Weights of a small GPT-style language model, trained from scratch on English Wikipedia.
Size: 22 layers, vocabulary 1832.
Architecture: RMSNorm before each block, rotary positions, biases on query, key and value, tied embeddings.
Training: a variant of Muon for these matrices, 359M tokens, 10969 steps.
Each number is 128 + 24 x the weight over its row's rms, rounded and kept within 0 to 255. Layers, rows and columns count from 0. Numbers have three digits each. The size before them is the row's rms in percent of the matrix's.

# gate: layer 15 MLP gate, 512x256, rms 0.111, rows 53-87, columns 128-255
# up: layer 15 MLP up, 512x256, rms 0.118, rows 53-87, columns 128-255
# down: layer 15 MLP down (transposed), 512x256, rms 0.0806, rows 53-87, columns 128-255
gate53 101:114117149178115109141109128104134130130118162121146114099149172125114166134130169060139128151131098156110144090136163107177115182105105149156097109169124151071147164081158119146099130104130156169145139126106153127155148126145124112154113095093153120135110119119107132126156140120166172107123151105124142156158121123144131141111095124140128119128086104129142127117121115137101086132121
up53 096:119131135124075125109108116125059104119158114105111115100161133138150144120151157150145117176139125160121169159119113116166143176113081131141110112168124159138159106117133101102076131094118127146156140104113141136117212142100149139135138083113144165122128121124100121148127127159144163126130168110141153158173111133113151114130131160127134116205102149144165121132104073156146112141138
down53 096:167143127146123127113129129153147116135105132118113047135108116106128135122122143146146141136153122139051224109115140181152131136102162137135122171156121138139113129141125147115135128129108123167106121104149115158153127156098129119140148098081117116142157098088142134121157144118099126131106130156182148128076096104106129185118165123150113131136081125100120133134135155113119169183136
gate54 103:137152125159115118119165149120133128115118129116083145149105144115142116171133136091141164100158144135138149112105144109167153152169141064154083166127131136099162082100126129103133109163131118127176085121167114158154111112161124118087133118131113121131108143079145150123109097118155135113133115122140150163062117115127146121095168132130158095105139143129141161103132141144133090140123
up54 101:154140114130138148109144127066188131100113117151115090183146137141155136160134145135182136116177136143123161108155170092137174115122167105156122146152170115123128085123146140122182155129114129147166153136147127152163124118124146120106128131131134125134090145130176131141159101113129115128091119099143177118096089141150104111097120183115118147084153151139127153094122106141152111147094
down54 098:141125142151116107113156177124135182101125159091099160096091103153123142168123118147142135137124141153151138135122175139143119153153105110114137153111147164126162149118116118121146090155149119145140135153110110128115128132144137132098152129123147121075145127083111136158120074149153149133124166163138134105103133128152169121139100166140149137120124120118143115099161090124142104093086
gate55 100:082156115139092136176109132131110130116112179107118158135158143129088120136102123095169134132144133131166106142151101156181107064095113117104136122129119171104144127110109147132185134128146108147123132136120144126138147146107121101114136064119149112113099126083120111111133149133118121124150114079140150111140142112122168165105104112123107145150135156151115134129165141177111146111103
up55 103:127108089141120099132156147128093145122079159186111125107129164140150137119127136115094160170072157136101117102071117129112129110152117114112102110153078135137100157123159147081122149106140119148132075155083132096152118145119140116175117099182147166143137104133119114065058115118153088136150174094130110125124108132126103125127162113160158135156138119139116117129087093127151122146125
down55 101:138158175139127153169148123162129127157088107116120143149081118138131115154077130167121119110152137066107121122136149144140110153160130115141135133144137167129133084116104114093163157163165144139130126128126106121138115132143137171144101136168126107167090068125150148107147130124133167102123125130107144150154153140126127109142162085117138152135128156095167125165108162052116117117133
gate56 103:087072117127146109131152080141149137150134107049125132165150131138158124132114107103159150157103069102104065150082085147148106192104111141108161131103115095141149115131132115120134183126130159112137148106086112139129161157133131103132131108126125149127114153128115147128145115121114113136148091136139122093122100129152109163155140129154140084134170111106171149148138104125102109126127
up56 106:125137089144101159144156117153117124134111146157151135105133119151102115136129120112073160155136126121123089113115147109101128133097177186153160157101126095109175136142148145114106094153136141084108176114118116108128114140115117110074125138141153141137129084092114154118133128198128136130089138114158178094168081141097106097133113104144133092131221123148127114163147113127130143119144
down56 106:136134190128124129130113142088129145131107125120122151138146094167100162165150102137136109128083113144093072146118134093126137111084152141186126112099109148138134164103146154126092135152114125154108106141137124149098089090120106179129086171110109110140155129159097101138135105159139134124095128100148131132133148120143147137157128137109141129101122143103149127114122140163163148101154
gate57 101:156124151095149118195122138138155134134148152136123128125158137161124115159110164137106135130180104103128142134111171150150161157118150128095080152175148124120150171079156143140120119128135124164111141140142095158137169156129154103098105146105148078124083162128155139125124117123107089132131139136152168122114184145134096152098178129170111111113130135101132191103073131106136139150126
up57 102:089148153118124120136158134128134118127147124129136127113149128170127085070132141100108116176136103110156134108123097108169174130080116145146120175137124119116114126164138143170148109106101140155113102126113160127119133099162147089144147153187151154125136126076166112136169185143101153102130128136149147131124145162125153114124109104137102147152120116155120124122106134119112121156160
down57 103:136149133183130164120176119123155135128117118069151141112164139138132103102188164082134128112122161141171124145136076111109116122116121138140140110104120155167118123142124137102116137111118106118111123189138149101117138152138160122129115090163123161128082104096136158106147151092110164099120157119157155138145118143136098135132149090153090166126119146127100148079124115088137124106121
gate58 101:132129108087144137159101136159113137127079107147142150104116108156122169123167144148162106135148179069098057164120122109135129131107148143061121112110153141109173151163129189128134152137141155127122104138081140123135122136136138103178140151123109143096096138140109119106127121116111124104105123125150082137178091128143133088102130134128111150145127087090093119158104126089132143093093
up58 101:123132123133165105136140131137170136105084148144125113150110121154127149108131144102119155164124164128138143121179124150104131141107131107143114148106134097135114118136118131158050109116158137143147152098145164117123106151084126118101121122137110157117113104166146123121154090122129171134129098154166137173175112127078099117157127172119137179176155115105080141116102121135104098133136
down58 103:112131154132104145121150158142135107149118126114157142188123095172089101168155097096128161117133140183145146105126162115116144113133112145146171110144097112152122188130114094116118131196152164133146109118127175149115120149103130110136151131125173127088128084195135151133124108094135106148124111128137158160090138128128139111165115089123149141102170155136121131118130142174148092133110
gate59 109:124107162139128155097166087159109142082143156137081114137103124112156133140118140121150190175106122124172112144100185157139178122093137152111136131124134154126135114127151118099141147165091168105139066131111123137138146123128110138078163148125135111169139113150136142129088144143154123111114159141112117152163150139162131105121138125125107159150159107161119141101151136107160111091145
up59 105:159135116123125091156117152113075150134130117127137151128148146135129099139134087129136113087139156184116149147122114096149130115131134074150103100064136130126143143142120168101129110124146120129134154112108143110132125153122141129131096097135138120085150133105117132107177086115116174105103080123142124144134084115123112121118139144181151105125140138066134143152144127156163103111128
down59 104:129108127124155110158120128099099154103172113131137092188143138124104102140109121080101127071091145122096153099174101142087100108145123153144137140150181139111133092169143094155156085149157115130095141127126107124151112127074108127122155109154123107093161113128137156130098142129120127148143102142118134122150137142145117134138179169102138112123137143143122152127123127159134083163100
gate60 100:133107110086133126114137074093157161096131135105150140119099113100146131110156130173114101109141133137116139111126131152120139139156104130091112151123116128193129133148148103129087135143092101134162090160134152108111123176091123110138168093118175137138173116120096117139127105165124131129116109186113123158130123147084097179137169144169141090121157134150122134181115146092158118131141
up60 101:165127109123092108129137135145139176141105132143106141161147115113153140121136141158149127162131163112118145120185157134161134131117160140076175108131137173154126133155122087111061132124082085119108134141150168119129147117093113129145114114148187127145125150092067108154137123141143133113120130099123144178140151144149134117140119124079130153145088141148116169149155100145113092152135
down60 098:094099106137162141127101131116091111129158095130125121137103148142161125137124118142130132086202069177097113132122108142136102154124123156155156167097171104138109161108147110144150167185155146139161161161115124117114100140122156108139107121077130134105112098124131137136105149174107124128144118141135076131118126151144117112113110132151123116098113142130094142192115159154132126161127
gate61 099:104158149109149135169150124176136105138127093098141147125137111150086087114127140131084103126139126117125140186129136144157114141140154072121128087156092122158091111123113130146097120134126097174112139131138117138115139114127107101155135133132153136133145129111143108135115134094117139139073127111096166129143104089154119136116146126137135149096133172173140112102174176115104110120128
up61 093:113164102138106138145119141145191149092145165139111134146172103134132122137135146132147093157096097160138159130124126131145142129110129093143087115134135089133122125107107138148143088167088189074138129127112123160118117125103139157131158126069136063165157116071143112152118151122115096097196128155113143148129143117120155134117093106138096127101143124142128138108114126105166145104143
down61 092:125146141127127138142141128117132118146108141118133122136116119131166133160147093125148083104128058141084118188145109136129103083111099120109115112075115095164073119145108147105095072100144119118122137136103106154110152100128179131129103128149138162157116159156083151114117158096151111140114124161110137099155132113128130119115064136113138126122140138074167108129132130132098104140143
gate62 095:099116135134158156126134125111145121146109091120070142106102170081061079112152135125098116123135162137152121101107156146129121072169121157127148117100116137155116125081129109111107152099090179129131146134121097159147135108120150133136143098120149154152095124140124159127110142177143123120095191127170123138133165093123111096130128104156123124122175152106112121130143121133104095130114
up62 100:100162063132156150119138141145109114131113104173145151128125163137092120130158079146112118146105157086141126109155120099132089173111091112139108121142121126165099103139163103148141096082125151097143122111133111127123115113143139161138165147110095178085136096141099114151134110110153111131167101147129103132162108098104110092103147116093120171116118138105102174134137134156172121146160
down62 097:106117108102104110099103093154074142161089087110126115128101128076159121136098123139120102162100096128135122110130109099119164140102135162128100115135136112132137100120120109122143121145132102122152139117127099116143123146151138173125150089144123114137157162134092106087122141139144146143068152175184083115098168198102166159126135130119140123124171126104096089132144134150121151108125
gate63 103:106131083167120111146171134118127109115142102145152099099156139122163138125128143087153133179146162114102140134136138124143109138166163111128101108145107133092159127091160112131122096148147135151146119080149128123103111143129123135126167122157115137149084131168119137121119098158121128184117146104153169148140128146088117143110137105120085082166107139104109108109107149110144083098146
up63 114:131139101186097132138125109108138114136136154153152128082138126126168133125107120066155109120144158083092162121133154160161081116138130125129121119090167104129151128128164160165119122106132130166140155088100178147145155105134145136126150120158119132157111130122135141140154120148101120111119171133147166123179143146112147111119122108140100114167128176116064109154153128088134093110110
down63 093:102158102134117132157186165144118157121102119127147102082175104149146165159103143116148129166146163117107174135173114127156139185140149127099074132103124146109145147085130155100137114148113094140108110091124150143152140109132136124137121082142112142175121144181109158080148163093119102117132149167142119118091150084104132132107129098110121108191110126103088134117165154135136105096116
gate64 099:104137158147114162150094091128139096123121115140118126124175100138159149159116149147138159189100117160166132136141083165106143107141126109165120098121137120129130104156168145138102110112171144119123128160140137127136143174152115155137107112116131156131103142129102082110109124158094125130131098146095090108126090110160165158139123092148133106148125106109111145137147103132051142100175
up64 099:127170148137132116110155126145160139146152119138108128113144088116121111120136136151130076153127133100112127122073131125135090159113155134179132116148121176105114122118158154137131130143127166133099100162122093115135126130128106141122145100132118145130168114122131115146137124141115141116072131133160137113148082119131107143125142124164111095137074125111134160121092161118144130189158
down64 099:137134131092123121091119144185138127108118140158171122146111105123119151114147158156153092104112124120098120105128119120136149144165123122151141105168127107102143142098132143149122146125102142169120134155079110121123122092113119092150120149106096157113177139126141154099113096128104147136137096091143112140149141128151108107167163107100125109082144091095184123141113102108163113125118
gate65 099:110109134143103143140133087114141096164146123119167133147119115150119151135120139116180114131115080137107125122132105118108127136124144138124099119125096107106126108109174144134092128103056163107108123117102099098132127140123119157104113093113133181131063117132120115159128150111153143114113151074134120108082167054118130102131149146098126124128114138148099142115171099091142105159097
up65 106:147147175088134128130093128133143110112134126139134123128086135104160101108118138104113141121141127114169105096159145101168152133102140137118105137154126164148154130162095120113146124115120108093159141112127103124145135116147147159107133148149107122147153150152117165136168098122164136165059153163138086133162119136100138138107144128179161087162122107113083142087124109127124119168146
down65 100:152140076104114107139117146089128150118109119165131121135076099157094148139138123127190122138128163122106138156178165132138151141137123124111151143120126136126124116115148154099135169126123146089093113109135122137159082130098124114159099136112118104157116137141119122138143102122136186141108128103131104121106146127121084111123147150140142103142156139144091177091141117102079166118119
gate66 101:157121142169100148127120139081153142132108126111075161130105068124117098082140117115153114129116151116127124123136076139096100115148142112093129134095089117141143149103177132139124119126107112122134131150134151124113110115106115174126142122114146121167137122190116176135090094151142098116096185118150151176121130168133103069177106163167138128100216146141132113133132132115116158140109
up66 104:099128100096117124122142135162098108102170119155142070098100176128124143199130130117116145100170107118141110113110150121158161149107142140115131072126137084098130138107103148151108162095142132127141118112107128133129111102162124113126143146141129124130146132124142090143157109162132172123119107114110104130117129147085114200149129144123152086122095100139165145092111150109149135137103
down66 103:121144165177092179086180149155116087113144141173104113159131126135085130148120104149107130094150137160165142118122148114156114120159119105088088121112121134092122118134133163125130104092104093129142117105144090106150166099143084124129073096121125125108112121101127148120145166111083095120155107097084107107076139118142133118146125104104173088164121166135154147145084111134114151147130
gate67 105:101150145130119123162127136095120108123100155103112144115115119137147160139155161172130150128134140096165133120101151098109089105149157084126098119116136124132097076158091127129117135180119112155052098112131175158129159129120137155084123095125117149128103128159125114126115181164144121108120155124063115148150134148122157157101101110130100108123131071147107130081147094124154144101125
up67 105:172126130146117100129155083087130126126137121116138136130139108118117106119115148149150113133147163097135129121086153124154115100125131138117090145153163147131103097105106132159128135135102132159067125138138151134131154123120127136119123143135145166108122120137194144115137172139148124167121188154125139124102124123133148161106118119134122114149155094160156146132111112081117166104160
down67 101:129126095148112136130094113154109137124150151139126108115114110112112121075149160132148123116120159079127162073173090120144178142172167180187110094121096123104122115120109114105138154122162165094119143124111147088152131109114102130104115128126090124112148145135127162163132139118141110170122123120136129152099140110145135135094133097131103126113147145105151156091144115095150165141154
gate68 104:110148115183102108147135133099132118144129130126123126086129136151114137118169128108132127137198126183116121126118152087159130179156116121112132143141119162137147163101158121133095140116133097147146159109132150123120171152131111137156143105120124153120142124136134096136161183163121167118157111073122138102065116115138121128110098111165126134128135153118114084128137160103161100099128
up68 106:070150144125099104166207088141110122154095141146121115129138137136137110103134077123115109127137152125123118153124121112163107097130108123143099115091151076114148150138159153136080118124168129136118143123191142100135165162117114121139165101102116128126130080154143091107127128135108177102134094083135128142098078108120140126117087138094098155142132124071115128127135132170134093122125
down68 100:095167101171181123098114122181086135114099112121146127117155081170169170114166111114130108110164157130138131069149096082163138174158146148113118147117154119119148138105189143117165117127143126130133133123153108131141109110138146152123124136181129137152168115167091134138186140157121137139104136099108134141046119165143110117140136090139125148128153116084137126153118161139130116126162
gate69 101:130137175144129154122109092130126070131122138130099127136124130143188167130136138161131132106114082124097161174143125104080142143125063101106129173101146115123183158083155141110127124100130121105126129118161174116165160077138138120124151146108143123094107098162134123131123121124136140097142156124124105177130155101098182103134116149166120118102132138109099112138103115157094107120115
up69 096:152138137104169178118118101166100105060124134080107135143155121119152153096144122114105158105142155126116129140172139162120112091130146126141136117156098113173149119111169131133128165132155069143104092119124179111138121135153145142132134105121157136115144091171127128146178138126117143107168141097167135141118170116169136138135117116136148158135148147155127110120093110134123144149162
down69 100:110113129101121123108108166117143188131137111120137132134120119077122162123097097144118102170157154140128136145109116107155131109116148123111110133089149121097118110157136134148152132132126154115102106142149101121132126146164071159187098147101110116194122155099165146152102103125114117116114162109107120126093117128127140109124073132135140182111105112179116158161193124122110135124119
gate70 100:144133146105129119136133126104158154106136151106104158121123119167159121068139089172115125106112146141118100160136103146140125106099147132111137115104111155129078176130097102166184164161108150133159149118140146130113140113137117108143157119150160114146136135141141143096087178168135151127148150149087138141095134146093156138123155161124113123103137144161117093107110111075118106126101
up70 097:140126132150122102114089155113128135155153125127162095133094144144102131159108091135139115153146142160106086129135151125149162177119112130161097155135155135151164129117139142155108131156114173112144119162141077123109118105135159152125162099150173120115179146127113154130132125174113120095154136165140121104142129137132135124086107128132133131137184146136124149127110099128176175145146
down70 105:136122118132098120112130131110167110145112144138141148155095107152207166144139097137120079127123150099105083087169148082103112096154135081147160111110152142160150103100145107144072130093128150122099145127150153162150146155131133161110126153120127134116156107146146132142134119152108115127154159123140136144148156197124096115131148106152113124126112171103102119152117102116137118128129
gate71 094:094166124088135105175141170153115097124098150118199145114132112137120134110131126113147123135166171088083143135109113098117103106149154137135148167143136108109144157146108111102134146137111114116120156163100124150160122147144107121081145167148117113120144135113163141137120156085126073116091113088113120122145139070168114070144124108108108116123104155140095109129134130123119127104115
up71 093:147103125121148133152086148081110159110150072129129104140146139144150134122080077116144153138113110111153175119137107132159107125130158139129137118101100154132104123120135153154163085130161123141147137154107097118141168165110127160159171157141089135156112144121147155140100122153147133100121162169083142138114135112088135117077110136104145117098151169128138151125119101121134140122136
down71 088:098130140130131163129167155116151122106148122107182124135154127162132093159166134139159157139100119086170139187166085152151156129126124096102141121131145116109125156093137181132129126160110145145135135116163118116073125107136128159148100109123155129134123103126145108160145125127175140133138137112106126130122155113140146171128143106146130144157138173121128119129100144140132137117148
gate72 102:141113114120128137141129104119124130116149096139162092144089140118094143108143159080120138128138129133090110094169127123161129146149119126086107129096158142112177107115148108097094111118148079112111186100151098146110117113105100123147128095171140118094146103109105148141120137133144111104084148140112144115130101129146107101185103130113141143078105148141095129133147177131153127147152
up72 100:096118158135162104147092126122138160116141138103126175152120129156092136138107157167152162137138103126085155069141176158142131151105114116133104087135115125103089136144098091100132111127133124133141111145113160136163074098115113119063191105126129107132149087134158116110126121087130130130104136124128152123091117109131130126183102112103104136091162129118086101111172104116137172120100
down72 100:124151127133129129132136160093110103138174141129129201116111132102138161106153100145106110109135121121087088112116133158132115138131144119128129123121139137112116077150163093131155101143118106137144161105172105126094133129175155126151080127132127106162138127119136155148121108124139141167125151133101124126153115132136119162134135120124142125146157144088139144137101134146116072206130
gate73 100:118141119109161156132081081123169094138120129145117145133176085141157096115090129152118154150102109114130100121092143167154115168113128130134110124106120107144112119120109127120152143125140119089098075100115147129146140130105109111143138117099135126114121114172173171079197155132129145112110145144095144160117149105152111102111106120156185138112097122109122161187159144122162108105147
up73 100:131090149156136138103139139116131133115133179108141112105099140135075142150142168107108137114158144113129173121125144158124157110141079120106101141158118159171151126122122131137149117143122143124117146135087097122152137104134105137123117159161086105080087129158119092130109143161069145137186131166187127161140072120152093090127107138065104105135109114141100099107134097147124135122135
down73 100:142173149129141112127185118129135113142135117156125092106085091111162140177169109109156086093140177152134158145128102149130106119141138154117131121184154140132164129096119124157160149145146090128096139078134114132144145142172136091139120125187114128120135127128135138078145129128151141163113130106154070113165111126161141140143113165096152162135123114132150155144133109115135131129116
gate74 105:133130135121121083157142135134115098152162110115138139135104104113067131132102127140131122110114139120139175108117157140115140197103159077153138175108121109086150157104122113111065153142149149131126164155086129107069103147145124098133121149119109113137125096128124113112125150083110159087154148088110155123131138129099148089107120106154116125132136152156130109139114124100141113145119
up74 104:124112133149132116152123143139147136132142114124145130143088131109084112139101111122098154086098142171119181109109105158073105145119143105139159102135158152103101117152123079123130121127124169145133178142119129116125136146148098143184137099143087146111106110135163092101140138141107152152161131099143112095111151080088118112143094131165126129128159122150153170160144092179147133121115
down74 104:109154159144102138150117155129124127134146140140128137111132152104099131075138104114136164145124159156106159144104090135109139160135174093106157140121144112130107120116131132139098093106160133108127130144122144112093132133153133182158076124138125111104104122148138092130134130121117110123135087123130145121132142116127111107093075161143199142146121096136176129158145089149145087128111
gate75 094:167133109134151138143128075174149079179132123106178123120178135110159133140126165107120092143134135114162126128143110101100155171095155124113104144136136113128170113068104120114098162149113166124125140113144145125122135122121137122144117127164093123122119165167097160121142115115137179129091115159117126140127073157098141139115148137144139134124157129111151167148146096124121093110098
up75 099:102088098143129134104089129099158111124157106160084101145154130089127141084123121120151135107137138188146126113111160153071110136156116114091114115134122123128105177142154131118123111137099129106105142131114106121130098148125167147096114115133101136155126129108130143098120130176087188132118157152174097123109143171115125145115107122141093100125133111153117107128112089135102133119118
down75 097:100152122140169109148164116105120099181123159076118197070097134143148111098115108110116123125121137129115139163109145137102109121071153123164126119128130094113131134129133112151143153145150135097144164131159106113096146118106123104145134121118126155118142113131148101132127095142165121122128151133116077161155159100132153121115171113174108132141062115140095126091160114135116101134125
gate76 084:121149096078121104148098090134107108139153112134076088135141142098117126118114118120149123075121143155168169132083144176134145122118117139129152111110172128137126165119141143136119101130082145171160136116086144112128108093122137135153128133100098131183124185153175116133142115072167115103138102157196137171118133117165165129145127149089124131138128126141169123108110115083099133137150
up76 086:086125147113091108167104130142143157116088153136094106159141106141128124132161112082160116109130140134155150083132096141084101088132166158126133135150178125131097173116126166143109164111122113153108117082089133160116146098088158118144074110115139136169112139130163095111126128095105119144097128158113107122167143151150162118114131097113130108175124161125159112128111114148087079132132
down76 076:146134103135149103053109108143119109159124119108138187120103122155120163128101152124102141131121149150138116082108130154101149134122106147158146114160092117120152146124127063155149124092132151089137161149125099126163108149131073161118175158123130125113143107113130146132147150140125116132148105130132123131109127095131100098081159143141144160074139104155134166120120129109140142103144
gate77 100:137154112069108135127155130118114095152222120124107107109117136119116127126117135139132137107153115123181114140179129110137137153150117091139109100117132119130154128127141143106144111144137125132102149173134144132140118132131104113150125078142129158117102164171110118139125134124147164124109104137080077134125168133162132155121086127100163130112145122114145132145115154120157135140134
up77 099:139106137111108070158109123161111074127139125096106099099138121117119124142152088125127125130134150153136120183130123141124132086127121111145119110131106161143126154140096124078122127096130176118112113112119127165162118092136151123128198130153178180130120140153103118160099086143163108107091154077156138188147142112155116082080119133102098113105159121109136126134138133187161167141146
down77 098:116142152127114147090117141110140104125127145156131163119147116107110107128149128151127119167131148145194134135111144129149117121144130093169165133096203124164148100147095159129128138145165122149150079140104162142122127145152164119105123143123093084117164086141084161103134118088121114147156139108097074112111113159104108143146134148130124118136119146132109151092143143081088148139163
gate78 102:124124152128124164127111201103152091133122136150118126128175155128120161094133104146124174057143139116145113110134094109118106142143139107143141187129100108119125165131150153112111133130165147144116126143139116124129103121103153145123147151111146100171151118128160147120150116164158152159137143151157138101106121086136158121121119114127128117159124092178142115116072107114129165076117
up78 095:143121143168106107135123118137129158074153120113096112100110116084152155149086101108143149140154142127166125119123077071112125114100155159120112147129115121114139111117119130115105134175131086137134152147128133131097121131158151090120205104104137127138123105129130134105110149103151129144149101097087137160124173124124157074169120138120100110131145154116166108094140152136144116175117
down78 096:132144153122098123129149112127167161169148140091150166099103136138098109159126118154149092135126135132105161132136186119146125119100081168067126126129137147125146148161134163137108178117094117100154171114089116116175123135126102126153115076118117121100096129091124133153138164145151118126112139119092117124149125141138102139126144129100122159121091130115119142111170130141094191148133
gate79 097:140190134160121129149089123154101131101127163111090113160146199126144113146062090128124150117145157158162126124115123141097111114147136100135109178129143129181164098100123108079121163133149139072122125148153131130133100110130113118152102123099175151129131117126169134107097137124124136102178100117127112156130097169120133104103155150111111136129134128085154146148099141124161147117102
up79 093:098101109145110103151144152132104121098117111122167105136127147102103167181159174119131129151081152124098167106156118124111107166110139148097131123121102121128120107181138131110143131167137100132152103155176167135133141145085145117151117135140102142182188157104110143115107138130152069133119137124165137118121122140172104133125147114119113130159135132166157155117124126150113100102136
down79 095:165126119131140099168163118120154128114154121138095144084140128122150156048110145141149154179151115141087095124063142137122152128157123142156107088141123090128130158099140117139140140126139115126153124118131132120146103104167099133152133136083116135068089130108107143162118117136114120151125120127114142131152127092144152131157126141121103115132101083124144149112098107089155114119140
gate80 105:112100092142156144159120115085115095104138133116077175165149096144136116143075097122147141151147141146192138086131104128141110059123134138107107124153113100138106140148142131112117098165131097141168149150116122165141147094143120099142121114141150076099125131133102107118124105132106155130110151095107131161148112131123142119103140130128110129150149122105142153101158113147129151159106
up80 099:086176119106135134138116138103114140134140107100079113140101097150125136097098136120098151144126139148146107099120093138120132139121135083138096118150131189145159139129144098123117167133131114112143139125115101109139098147123073149119113111153155131130143195093115045084143126157165109127150061148104121105129157094110130089132125146116126077110130120147124151151138113131118106107107
down80 100:097133111094112099140139134102107149135162184070121135100103138149108092152142115129132163130148130149107103137106151112115081107132112157134104127103169150100103112143082127136127096133141118157120158093117145168139110115149114102112081107135109137156131121119159127099153144109124117141080116083116137112111139136148123136136104160134150123141122081123108119182099111161135093174106
gate81 100:085141116135131138108121107144080140116155113110122087124147189136146154130121132103181125104144149123136091110109110092172112104159134142137119135143143174158126142110085131114143114152129113177139118126094138116148122119147178109145156086136169110134148139117094133126105152115135132182122137085111100107144110133129083162122133073112109172094124137124111159145145141114070149103122
up81 105:176123147215174149109127156122166121117108104114141147122145110134097097104120151156100133114086114153119121129167132155095150103136115124096143132126122110093115145126154141148108169160086157116101091106127123163098121168124135122121129118109116135091149108130139151130096122133121138113141099158147160134145163113163123103162123117148108136121109150133128104130127138162177152182131
down81 103:133115138128133131165095150098139108122125109141120127159122156123110125117097120112136133104143120079118161103145133142128091074113156140179105117110128122118142134157118114138105112150088189089130133152129117176093147154140079119123115161103137130141052135138145118173160127141123126129104124141147134148158143176117134102104141151149133126169093131176158121138152069134147115172141
gate82 104:099084162148142157129142143115151141136115118116144160117117130147112140142147142076181072116091147104077131162142138167127150136102128083104115136126155102119159107100125121110111145117119136100125134125095163132140138133156148134123139125114139136075103114139129123141160089180118163078096123127137157121099194129132119110109120136121161126119089115141102142126119120106129124089144
up82 110:129114116175111156109115108130150174155116137147140125103161090138146146124138093098108145166131133094110142136110082074130131134109149125096152142117145141125129123089159129108117189119110101138138176092140159120109111135124136119100129086121143129135135120129144100158126122150124157162078100161169164105123127123100116117127134146139164125138104096107124116153101132128122122151158
down82 107:122123145161106133100166118093112163149105165080130165143122087116130122143174125129118108162129146158080134162096095181115141116081107140140123115160143167141114165128127140090112097135102106096086129095142101116164156159056160071126112132104141141134117144079173111113122108123133146111094172120125104149137126117159191105104086164116132119129089107088129099120132135099134126149099
gate83 098:148119120138126131171133126193099126165154105159100148151145112162149153157113130130175152090102155121100096103115119110131129124123131148114114131116134130133136125197052145111133125137132133114122137156102108128094136136111143165123177123138132153164112168114145125167121079147075125128118082157131092151128145109112112147121135106111199115096161143129114104142126108148138122127131
up83 101:132143137096111132163163104124168098155147135114129104155122115161078152129148134101138150114112088128142104111129118117114115122170132173094093156123184178126097141144154165127113118057163123109142137139096134092097137129140166184164149097144098151114110155118137143140109154151170125100153167086106126148129181092112104135152157152146150136150153142104130133133124120120165108130133
down83 101:138166128106150064108082105152110176119167137105087085128129117146151134161081139136122101113097174117188142123150125086111136134125164165079137149153142100097124157096132108143125164151135122095118151091155101133124157156132134132122130144143145143104144124125103090126138126138126164113108116093203145157131130124108122158141127153127140138124108126114136142146152139142154166124150
gate84 103:097150103090160106126120128140132133146121149132129109118144132144117140156109066143108109152128130109120140082103106117158113130127139116099127139129090113136134130143128199146109128098135092136157086135136064120102100123127150147152123107133140115168134141140114137077136131165089140136150132111120110123143066143150167171129117132139134145119198137087184093094127081103115127126116
up84 104:125115135142166109167130165165126121135146139127130120170114154168147151133133150169119093159122136093160137090098099116086144140092135116123123130168095113168116129112167113114096131103124129136135155146129152164125131132116158135168116127070154130128115096142121135177092077106139141154112081155120119118139179123152114132105121158136106139145141107147155114141191135150120163106141
down84 100:122146150086124119120167144150126137134126149116080107145129119162108163128092138113156137108178116091147144122131117104125112134081132127135096136114087146163144117163086114145130122103138112153105117126126097123146153112150139137104152171140153134154076143090132114117164117134132074125128152136087108114122122123136138159142106133111127132105138141145119127083140129144117187147119
gate85 100:149141106130153120140115108117139125140108158125141152082163119148150084120092131131131153145111089147115094151091103096192131110152093119132138139177147120100120146099138166135124135168171173130134134136105152073153110110130100112122132121147164135163119099141126125107113102129109128133137113114122115141102115163141123131154141174091172146140138143200139133170096159070115145124114
up85 100:125114161156196148116143083113151136136108145133109107160116153147138132153133116145080130115105175133189116155079094150135147097139173136102117065099140148133131130143140150132132101168145090143156120102105114119142104121123131159110096149120077109083145128151140139123115138127126109159136111121097123107148144159112123152138090135108093111151115111119119117119119104124154148133104
down85 101:145089109162131114139137082150125135108109125150112142102139075137164109132125164150148128104151076111122118137125088119137137120130137116113098119143122144158116163112132124104109112111167157086138128133098122148138144122154143105121117174169152137174083121109150118150127169135149153157102082117131130143097096133127117120148096135125089097104120164146129083128120094161122124145084
gate86 103:085125139128127106107139112059149146132129153088140146133177145096146125108111123169183134127142149100116137057135145122140108131124117102119124117199116136119100107116140128091106120152112126120110173130117164150112133189133136142105086120077160119129146196054109113124129149090111172125155110115096107111112142149103109156110141154115109157126160111144119136146152139126119117122129
up86 103:137142127100139124116151124121094115133148066103115148088114131080141198137164155140153148171139130155151100130121149148104098125128098147080133157149163125134087102155126151119135152083148118131116155104167142165105138139103161107139148115118163141141147117149121139102111149139149110102169078172125169131119100127125113061107153124128139105161133115087147107132161165124154121139131
down86 106:095105097114100140119129126126091162138132130148116161120133121106133123109124114149131154158180154132149134159128140112127074108130149150136115134098155160130134113130122122133145127116115193168154127126123145116134134138091138136143110129115132085166102119113152109101103096147146173128193168124111145098146172119085125116119104138117138136149110100152077148159115128110183120189117
gate87 097:108119142090149163157129121101121130110123164124139136126129105148130119138146156161117115124113104142123163113100120120157120148114103155088146154131126120133135126142119119067112131137124083179104118100135144114115118160144151101125189123120144125096140085152091147156145087139120112098145163131151091106153123188135123153134089113166147154119126152176087150146162149149125141123156
up87 102:136134137154146160115130141119123134131159096155132132130148168113072131194166104131116105143131136126119135135154140118172041116096134082123132108122098127132145097096093138117093141148124144125101100115095116111157119116126166147113136169134179136120110134136110119097134088126140102092117113118101148142151105124088124134124131128162103127138090148134111138092125156168143162093074
down87 098:136129148139127128128157121129124108152135152131109092115153130153136070157133073134097142150131149051110136151118140112179149083132108102045114129140139117115161084113064157155104119123128176111176077148095124121102121072122164147132125121116114090158111149131160121114144107132111129127147142183135118191139161096106121094112127098128129134141163151153112132119108098137110134116066